config.toml
tie_word_embeddings = true
decay_fraction = 0.643
decay_shape = "sqrt"
batch_tokens = 16384
Each number is 128 + 24 x the weight over its row's rms, rounded and kept within 0 to 255. Layers, rows and columns count from 0. Numbers have three digits each. The size before them is the row's rms in percent of the matrix's.

# layer 3 MLP gate, 768x224, rms 0.126, rows 308-332, columns 0-111
096:109147120148149146129124127101168188106113133130118099149103128066139139139143152109082100098121129166118128149140171166129169132132131078161108096111119143122107128158084111112157161097080085161134128133110136153112119086172128102122151185153158168146110144138137115112131118084139081100089135139138169136111141110123176127148155121121
101:105102119144150160131102139098146166152136093147125158163158117111089133118127125118095162130126146115138148124164150135123097133091102099123133132154156177122122141147140115102143144125152095135146126072128136127173156115131071160165142095155138127126159133126132091103174164131127140130149168154153125135140126137176114147121132129141
103:070110124113158141112141145102144174122117139137137153155143135141122171116147158145135131072109101104158146107157119140116137149125119126098144144139136109129195109155087117148132102114111117125120147117139167120136153080101117113105133069083161132108102116089156136159128128168166126144101098130144084191124099088149158126104140150108
107:092141128137107151131151113079159131118184139124110133163149123123154073085116159180129145115159134131126111082165156144142125145102119159166183121114137075127116134098116123116117123122153142153175140095117105108159183154143128078116174129149108173140125106154159150153160136176114149151159117120104134127089102148121130105115148135119
087:120116128159141187106101095107133105096107138112122139121130100126173194128133118139099148133149150126142161176100142172137154118130111130150105155121151127111150147148131127123149141123092091140134098116136132096143106099101091095130141158118155094132120130089100120143149132112166112071104189139137135100137186143119104142125118160091
120:100114074123113151121131141104166111175172096134130115131179118144151152130120174125156133110108142099141141130148137131145135117089138135140132121135147145107118131131119124152120144098111160092164152099121119131188168148146174168110128093126126144133108098131120185124113104145122167093130135135133131128157143117129160120108111140154
105:127113173144134149116091147124157144088111111145145131124138143131175144148121123156145108124107116122189149115123119144114097117110148152120097109119140125123168128119121143116110131169109117113118105107111108110175118132105096110083142118100156144113116147127144145152135087145154129133143166112145132134101113127141161078136122129128
117:144130147163133151127127122104154142152087158135133123141100133156107142134127134162132117139148092112119151129139159127103108173134128152135127115129114113121129156157113128082101128148108147150110139111137117109137110143121086123144107130094123143115128156178134130124149162175147137150135147148118142122128124126151177164120112142101
098:134140162140101152082148105161122133153123176130159128114159135145146159159095111142110113091094132113134116166111116145143132136118177168116156117132090131153113100130134158139152134147148112140148136107131113091123124146145179146125171159110126068116156112099139103137122191181154126139126098149111115140131127161119115142128113131129
105:080126094117127114189123128090118133121144127124099131116149132139087150094112148114161159102121088127142139094180094146111157160147127147108182140118129125156128132132119113135100123098151163088134179162156120106158145183103094105062151122144112150125123175126187181133145136127136140089132137111136138145111130137144168101142142145151
091:132180112108140149129117149132137098145142100114165097133152114143141087130122141164125128134081130136121104105098118098112141129091092078103128141146159121126138088113151128084120124085122184147102112124133092116131152121158162136156141102141111122154128099112117096086154139126104099130120120153157110133129131109102110101137117128147
109:114141073143119168131113149100151159122131164110129152154110123129164108102158133152121107090153079087137103124146159111128141091118168122111104106150126150083167164140132131107115156098103154146107103104139111139145126147121138143142127123122099173151095114144175128095175099156133104144120106159083099176101148106149135160130122139131
106:106107174117122187101136145115137119104129140127142145145128114109135107129146134118108138120138140141150139154141115173172109086172167121111096134124133121138102157119134138097089125139092096161152120134083109087090114109134114087172126153078189137137117138098085143138135111116095114148132130185086131098129153132142103136173102138110
091:160134141102141080082115132106098095145107135138162113136100128119151142113093098099092101157100136109166085104152145137159132114119104117143166143125176153131171158136110143129145110122142128148124105074131129114149097103135142150122116099140144116129144107133117137126179152101067146097144145136125116137141171106115115113137111136137
105:156134168122119116124122163133124114135088173154128139138147140105129075164130161113154083117168173121097105151118157173108124170147123108103125128121095114132120135120130098110128118108149151110187137150137096108137129160182091146090141152163164129122122091121101143170118146155116124152108108163094103139134158102125135142155138087080
091:165126146138147177141160123112120090111124157133140146135111115103150122131119146112119120095154129155144148112103160114125179106141114152134138075130124061137116127127141102123161144083129111129160122101126099116157145117158147173120107137141118149132131092129125096196118096161114155134115112112147163177162173122111077116113100157148
114:135110139123110173101166140119099091139122126121121124132128120144155101157096142225154127109111138134129112120155143129078146127079152129099169157112076118140115150090121105113082134104112169133136141136121148107129111129084110102104177141122125136146118196135125150119126118165148128160109132129141115125041128124151137116117150129133
103:126142137119108138114150111111093154166152145140154123110119150131166140126147156146125098100098156145140112121152135133114117131112097151137110145109133080153138067110120128115081103198168154131166151142096140154123117139120136153136160108086147142138135116149144149175125106099142148124123117113117174122135094106118151089113133128103
112:081132129129094190141135141110117155137088155094117161152157139094161132136193168185140102128138151091133117143150135149151135130132105146120118093116104129152157125123123150137119150150137177126133106137127085125166103118106129109081141139174161154121136124122109155148119118126117132173151125145107144178123132146187128108109167131090
093:131063125150137152119149141132136124112152136102111153152112099106201104126119133158124164164124131117125100158104147134131169090141135100115156152105158144128118156122124162108147162149125083132155147106064164096156109132145137145148133148087121153113105142132121127152112116109094129158128159134146117132133151106138096119085132095117
113:147084143122114119136084125125092101069125128129117126113137129141162121152152130135117148158136115116124127137144134146137108105097118144139122155155126168145142148118112174135067137127138106139144098125137130065118156078117101115167097137138196107175110137075107099121118170170168112097160147156178113107112120157133128143117114123100
108:144162103122112173163127115109115080126156116135094149122130125160153158109139144149123172097136099124168114129143146128105125116090125119111122150131113103101139138106103145199152130102136127087134139138142087128132128165120135069168136140134101125118108126104127138119130077108138154136127150126130114162119107107109142090144115162135
100:142164088101111173119115104137154165125123124109139151131195128096152167115162152130080160122144133138146106133158157139143104143120084095100095125156128131154127131098144095162093143105138109135138089088126130135112142102106119120108148091124148144138148143146146155122178119176149117150134105134112116164150119124129143081095071155108
095:127079111150085118129148156146147126151143123108112163186129124118159104106135184139160107103144116139125117126171130105136124122138137117113179133141138100122119144159144143137124086112140159087140110111129101133180135130137167134155133124166085106116123080117077088099112105138138159143150097114108130115146134152134116127085116149137
105:142139109070105104151146154164113050115150145130174147139141108132140143164125137146118141110141120136146133103097185106114175165116137145132134167130155117103126118162158064158139150065163128100176131099139103142150154147148123134121156124124106156113115116086125122119138122156135163131106111118136101166133115092087149121105111154154